Weights of a small GPT-style language model, trained from scratch on English Wikipedia: learned positions.
Each number is 200 + 30 x the weight over its row's rms, rounded and kept within 0 to 999. Layers, rows and columns count from 0. The size before them is the row's rms in percent of the matrix's.

# up: layer 6 MLP up, 2048x512, rms 0.0488, rows 696-708, columns 256-383
# down: layer 6 MLP down (transposed), 2048x512, rms 0.0524, rows 696-707, columns 256-383
up696,101,237,243,192,206,177,240,196,250,183,138,185,171,205,168,179,217,232,236,173,166,221,210,215,253,227,226,172,248,216,244,220,233,179,192,158,216,241,205,220,202,190,233,186,148,226,241,228,148,192,186,135,232,192,197,202,147,211,250,170,168,257,185,175,233,231,192,193,212,186,219,204,229,206,242,261,212,231,128,212,187,214,195,225,233,236,234,194,179,173,218,231,220,215,163,220,218,264,219,170,196,199,165,208,255,219,227,211,201,169,222,192,207,268,223,185,180,154,167,181,120,149,230,206,235,205,210,128,217
down696,095,195,175,171,144,248,182,150,213,197,145,193,258,212,214,207,180,254,196,238,185,239,222,155,146,190,163,179,146,170,214,110,202,210,173,174,169,205,253,182,202,225,207,176,207,186,215,212,199,221,225,186,220,196,180,217,213,248,157,249,171,206,214,229,190,196,171,145,191,223,238,195,128,197,202,201,203,241,153,227,178,267,171,184,217,196,208,202,158,218,202,215,190,221,177,217,187,196,227,186,181,218,223,232,293,186,236,181,168,172,164,261,150,200,205,200,153,215,200,203,175,284,232,172,215,193,223,175,202
up697,094,190,197,203,160,208,227,215,233,175,230,202,195,180,226,219,264,223,201,208,210,171,179,217,177,171,220,180,240,195,244,185,212,182,173,163,215,219,204,187,196,159,207,149,195,184,172,196,224,166,211,213,210,197,251,180,164,152,190,225,192,185,210,158,125,176,157,202,181,229,194,214,213,176,204,212,202,228,175,195,198,246,154,142,147,165,168,116,237,167,177,237,167,186,202,218,185,174,202,228,158,210,188,202,200,169,205,217,141,233,209,219,223,196,219,186,213,250,190,224,239,224,169,158,214,193,186,160,225
down697,095,216,204,172,183,201,238,198,238,207,132,207,196,177,213,184,228,213,125,178,192,194,191,165,215,227,152,208,169,198,194,208,180,205,227,203,297,179,210,204,202,208,206,178,188,211,221,165,170,183,209,159,207,206,231,216,269,209,205,210,235,203,205,158,178,210,166,190,195,197,183,261,205,202,195,212,197,214,185,222,205,222,189,218,195,198,211,226,160,192,179,202,216,182,216,217,236,212,210,213,228,169,172,249,167,144,160,247,145,184,203,159,188,172,213,234,250,214,228,231,252,197,135,228,224,171,248,218,190
up698,092,218,236,180,146,170,240,201,231,216,185,195,178,226,216,179,187,210,192,193,180,201,184,229,181,179,220,172,192,166,202,233,190,146,224,176,185,193,163,198,207,198,191,217,227,185,147,198,193,211,187,197,214,171,202,206,210,215,160,211,153,140,195,168,160,222,230,216,214,181,178,215,230,198,229,176,168,194,197,200,248,231,247,154,232,188,215,249,150,271,223,217,98,161,221,192,244,182,225,207,213,222,184,210,219,199,227,197,210,169,224,157,209,230,171,217,167,243,199,181,235,150,164,212,159,222,205,269,216
down698,102,160,171,198,144,211,187,189,184,230,206,208,209,208,178,194,210,250,217,201,238,162,237,197,215,237,131,248,224,205,185,182,213,224,197,203,187,165,215,196,157,215,168,169,178,194,235,253,198,223,132,179,156,148,214,182,159,198,208,229,176,212,176,204,192,202,143,223,226,203,226,197,181,173,175,252,225,217,229,216,193,210,215,232,168,211,215,165,240,185,203,235,247,213,201,189,195,200,154,133,168,188,202,227,198,241,179,195,231,192,207,200,228,214,191,193,278,176,211,233,211,192,219,202,197,175,191,186,234
up699,094,202,205,219,208,246,213,201,178,209,226,198,205,207,187,221,177,224,227,200,156,171,171,164,233,226,236,227,204,211,143,152,157,171,188,169,159,195,253,183,172,170,182,215,200,173,221,236,206,237,232,243,220,211,227,205,209,222,177,193,254,200,278,177,172,152,207,213,209,263,220,177,235,155,217,197,155,284,236,243,200,242,189,236,188,199,192,172,244,239,202,160,225,213,203,238,179,186,213,150,187,207,191,195,156,196,215,228,204,158,195,224,168,162,227,177,179,197,198,187,220,219,168,181,198,210,230,208,221
down699,108,185,223,197,187,209,245,241,178,173,196,151,226,209,157,203,194,191,208,172,213,157,219,205,172,177,187,166,306,209,231,204,216,203,174,209,241,222,210,205,252,155,211,173,173,238,155,224,232,212,231,216,237,231,145,198,154,128,142,177,231,208,177,245,158,161,169,155,133,193,149,220,178,169,162,203,185,130,168,163,150,145,163,174,178,146,192,209,164,165,199,177,161,169,189,208,199,161,208,229,240,255,179,219,206,207,222,225,214,196,167,195,203,249,195,211,297,218,183,177,181,189,238,212,232,241,194,238,226
up700,103,230,142,218,221,204,226,210,215,185,201,195,186,233,208,210,228,208,208,204,187,191,226,216,217,218,188,197,193,229,213,223,240,203,241,199,166,181,225,206,242,242,205,197,227,220,132,247,159,223,163,228,173,243,223,216,133,236,237,180,173,229,231,173,156,205,210,156,271,215,224,175,221,177,175,242,209,183,202,167,174,208,180,192,170,225,167,219,152,168,181,212,198,190,224,217,238,184,217,205,246,202,183,182,186,203,205,239,195,194,167,221,273,190,210,161,172,211,222,181,210,206,234,243,192,242,207,162,197
down700,096,187,227,214,198,262,261,255,235,224,217,165,202,196,208,266,182,180,223,195,224,162,185,155,182,157,194,149,195,208,244,220,206,195,184,232,179,258,194,163,190,242,224,189,238,233,231,231,156,155,214,183,241,181,193,224,171,219,212,228,236,226,229,215,190,213,196,243,246,247,188,196,188,168,168,181,175,147,198,237,182,220,180,176,182,230,221,217,163,199,192,215,259,222,204,155,204,174,217,205,174,234,221,197,213,209,203,158,198,178,177,181,235,203,151,155,182,165,206,208,177,220,216,194,136,234,146,267,155
up701,084,155,178,178,159,195,237,208,217,201,179,223,163,199,196,207,221,225,210,216,167,211,191,156,232,185,205,214,209,135,197,155,198,208,222,228,245,196,171,151,171,200,180,167,154,205,171,167,200,248,182,170,189,194,185,199,189,189,169,188,148,156,200,214,167,184,198,162,208,203,225,251,143,218,181,237,179,167,207,143,226,212,209,242,185,181,239,195,155,223,166,246,212,180,212,196,259,172,151,216,206,186,202,167,205,197,238,186,204,208,223,178,237,187,144,196,167,220,222,217,208,194,156,201,186,154,224,168,208
down701,100,246,213,178,216,183,185,216,182,217,268,206,260,171,212,183,184,205,177,182,229,211,257,228,218,223,241,204,199,230,201,239,235,208,203,219,171,211,227,201,197,209,208,204,209,154,223,216,175,140,168,228,224,190,229,185,179,228,225,248,244,186,229,226,213,187,149,218,215,237,197,152,200,209,233,244,208,194,181,229,193,214,203,197,268,195,161,233,209,200,217,204,217,216,211,200,200,217,201,242,231,199,249,253,174,168,199,163,238,172,188,218,169,288,223,232,160,157,188,204,198,258,281,191,177,283,246,200,199
up702,094,190,221,309,211,207,188,226,160,187,201,210,205,161,202,215,207,202,240,198,225,160,212,205,210,226,144,169,187,180,202,197,178,214,212,175,107,165,234,156,165,165,163,179,219,196,194,194,166,226,180,234,223,222,192,192,201,199,198,230,224,204,242,185,178,168,185,191,163,234,183,199,161,213,184,176,190,256,153,209,176,243,176,190,178,247,128,221,172,108,235,238,180,166,244,179,221,224,159,162,188,198,186,157,234,188,188,230,177,254,193,216,191,218,210,192,194,221,193,170,181,183,224,169,250,226,230,227,223
down702,101,214,259,180,235,166,216,215,174,195,204,178,226,196,245,229,200,218,177,192,192,186,181,218,205,167,180,145,166,203,217,218,174,194,214,161,212,209,224,182,257,235,175,204,169,188,181,206,164,172,231,178,211,211,178,206,203,188,198,177,201,210,251,204,210,232,221,209,263,237,164,212,172,223,240,184,191,182,219,149,195,179,174,193,209,218,208,190,185,252,134,140,191,210,244,196,196,215,233,172,217,238,165,243,189,237,184,203,191,172,194,214,169,201,237,199,90,166,242,262,158,222,171,218,232,193,165,225,217
up703,099,199,263,150,213,206,204,117,216,167,185,196,190,136,243,178,149,164,155,201,161,167,209,238,201,196,225,188,170,236,206,261,218,168,216,206,230,204,190,205,172,217,146,205,193,141,199,228,212,186,220,201,163,245,222,204,184,189,192,186,179,175,183,183,151,212,256,189,243,203,146,194,197,193,241,214,150,218,223,231,180,176,262,166,211,185,232,160,168,215,240,165,169,138,204,240,203,209,214,194,206,200,194,227,158,199,161,139,175,207,191,143,266,190,197,167,173,177,174,147,184,181,221,199,256,220,179,149,210
down703,105,170,214,194,259,199,228,245,230,203,196,180,186,163,233,282,171,223,187,212,235,194,211,174,168,215,127,182,150,164,190,173,222,207,247,252,162,230,236,151,248,186,219,214,228,168,224,210,201,166,153,214,202,190,197,161,194,239,187,235,180,196,196,205,170,212,200,183,211,219,170,122,212,151,156,199,243,188,175,240,168,195,204,177,194,197,182,182,187,223,224,245,214,168,229,220,176,193,203,220,263,230,198,228,171,135,178,185,145,172,187,221,205,196,231,202,196,233,181,205,145,141,126,166,168,182,183,193,181
up704,094,215,178,158,224,162,132,207,146,235,227,184,197,194,214,209,260,276,212,184,219,190,225,236,206,161,189,182,187,197,198,255,209,239,223,233,191,174,216,128,192,149,185,242,198,248,153,181,219,214,211,147,157,238,192,236,161,217,228,173,210,223,235,234,156,175,220,167,213,138,183,187,194,171,197,154,185,255,189,159,221,215,206,234,221,192,217,192,207,219,217,206,228,164,190,247,236,226,230,190,183,233,208,171,209,200,256,288,211,213,168,204,232,179,213,181,177,221,203,192,170,217,221,207,230,266,182,239,199
down704,093,225,214,146,233,218,212,172,233,146,181,157,147,172,228,203,224,192,248,216,247,204,191,173,248,247,222,205,233,172,233,157,194,214,157,144,188,183,190,190,172,221,206,204,163,177,191,242,220,189,193,195,186,225,144,189,169,225,233,210,232,168,218,189,179,160,168,200,207,244,205,180,214,195,167,199,186,158,190,185,196,250,255,141,207,211,195,204,232,246,224,190,165,234,148,177,122,168,170,202,211,154,252,196,182,168,182,224,228,175,177,149,146,176,167,234,196,198,212,212,221,203,142,151,172,157,249,167,183
up705,096,208,182,201,223,244,188,219,219,198,268,189,227,214,246,164,167,203,217,167,248,168,165,205,165,211,205,191,192,189,197,189,205,200,183,232,205,208,199,238,224,208,253,163,165,200,210,169,175,190,188,230,183,244,207,161,173,192,267,230,187,224,145,202,201,240,244,198,214,183,196,228,208,239,250,213,178,196,251,183,248,244,214,178,221,211,183,215,269,208,220,193,155,150,203,225,208,267,207,189,208,179,175,204,131,190,208,223,190,196,226,161,175,229,148,142,229,208,155,217,219,170,181,225,160,180,190,184,179
down705,097,160,202,196,176,156,195,190,181,219,213,212,199,244,203,194,260,178,198,167,201,159,197,189,216,209,198,191,223,220,203,196,184,168,205,171,173,202,205,198,217,224,171,216,200,166,222,252,142,172,179,228,169,190,177,203,189,184,194,204,220,185,223,220,245,210,160,193,182,212,188,173,153,183,236,156,186,215,251,196,162,235,220,207,185,202,159,200,177,207,183,247,198,189,164,209,210,201,222,175,152,211,262,164,183,232,219,167,220,197,146,162,188,209,191,180,267,209,232,241,204,161,171,196,138,224,201,175,200
up706,103,198,247,195,219,201,195,155,167,202,127,211,210,181,229,204,203,191,200,221,218,237,187,204,261,184,199,185,226,198,181,188,159,183,216,140,225,139,255,197,195,183,207,175,160,253,178,207,210,122,204,149,207,192,237,225,244,163,175,175,188,191,205,212,255,199,167,245,198,198,189,205,248,236,198,246,168,181,203,235,242,246,174,146,216,215,190,213,245,174,188,192,173,163,198,244,211,174,208,200,264,146,176,244,179,195,175,207,139,255,257,205,195,186,194,235,234,186,185,186,218,194,172,153,231,188,199,155,224
down706,106,207,191,175,261,221,169,170,187,263,123,174,194,193,236,181,175,155,253,189,198,242,194,227,197,176,202,145,195,198,187,197,262,212,207,228,214,165,179,200,228,208,245,203,213,200,249,214,199,213,184,193,211,209,192,193,179,205,173,189,182,131,209,204,265,173,214,166,185,211,217,257,267,180,195,235,233,252,164,178,201,245,197,289,235,187,222,199,114,220,206,212,226,234,223,265,166,177,179,168,194,138,229,223,200,201,244,193,202,218,202,225,170,226,162,124,185,173,220,243,241,220,182,211,209,208,211,178,225
up707,106,238,196,199,238,243,176,192,211,193,158,95,157,212,241,187,188,187,260,194,198,273,170,160,210,146,150,193,182,186,158,171,175,200,123,190,203,201,175,185,233,204,166,152,178,199,203,146,251,186,157,139,187,195,219,179,224,215,221,210,261,220,166,181,223,255,189,222,204,203,172,242,235,200,220,192,170,215,200,181,235,232,152,224,225,178,204,184,193,200,173,139,195,250,194,191,188,157,216,148,196,182,226,227,205,179,206,160,231,195,240,206,239,176,211,247,241,234,258,213,193,226,208,206,179,176,192,230,220
down707,093,133,152,221,227,229,215,174,225,213,230,234,195,173,189,171,239,253,171,236,156,221,219,177,210,198,257,216,201,190,211,188,151,264,200,222,212,196,177,212,122,200,166,230,199,166,205,151,155,198,217,197,249,220,168,223,169,204,206,223,178,193,164,210,202,181,167,199,210,147,186,172,193,180,190,242,201,225,191,207,226,166,126,201,158,218,202,144,131,224,186,160,199,185,178,251,204,192,204,229,173,173,228,232,220,252,196,195,209,165,170,214,231,195,195,207,228,228,220,186,242,199,225,199,142,175,220,131,179
up708,103,172,178,188,210,170,203,185,168,190,162,227,190,191,202,179,213,224,176,169,194,158,250,193,200,211,217,190,214,172,181,218,145,176,231,200,130,218,265,223,211,216,164,227,202,205,190,175,205,212,184,192,180,216,201,213,233,225,192,156,165,186,241,198,157,227,136,181,210,134,176,185,187,209,240,195,187,163,280,186,180,144,216,223,193,207,244,200,216,195,159,140,222,188,198,163,208,165,240,267,181,166,154,151,229,199,239,256,173,179,190,259,174,267,173,165,209,207,154,194,184,173,216,182,206,216,237,184,248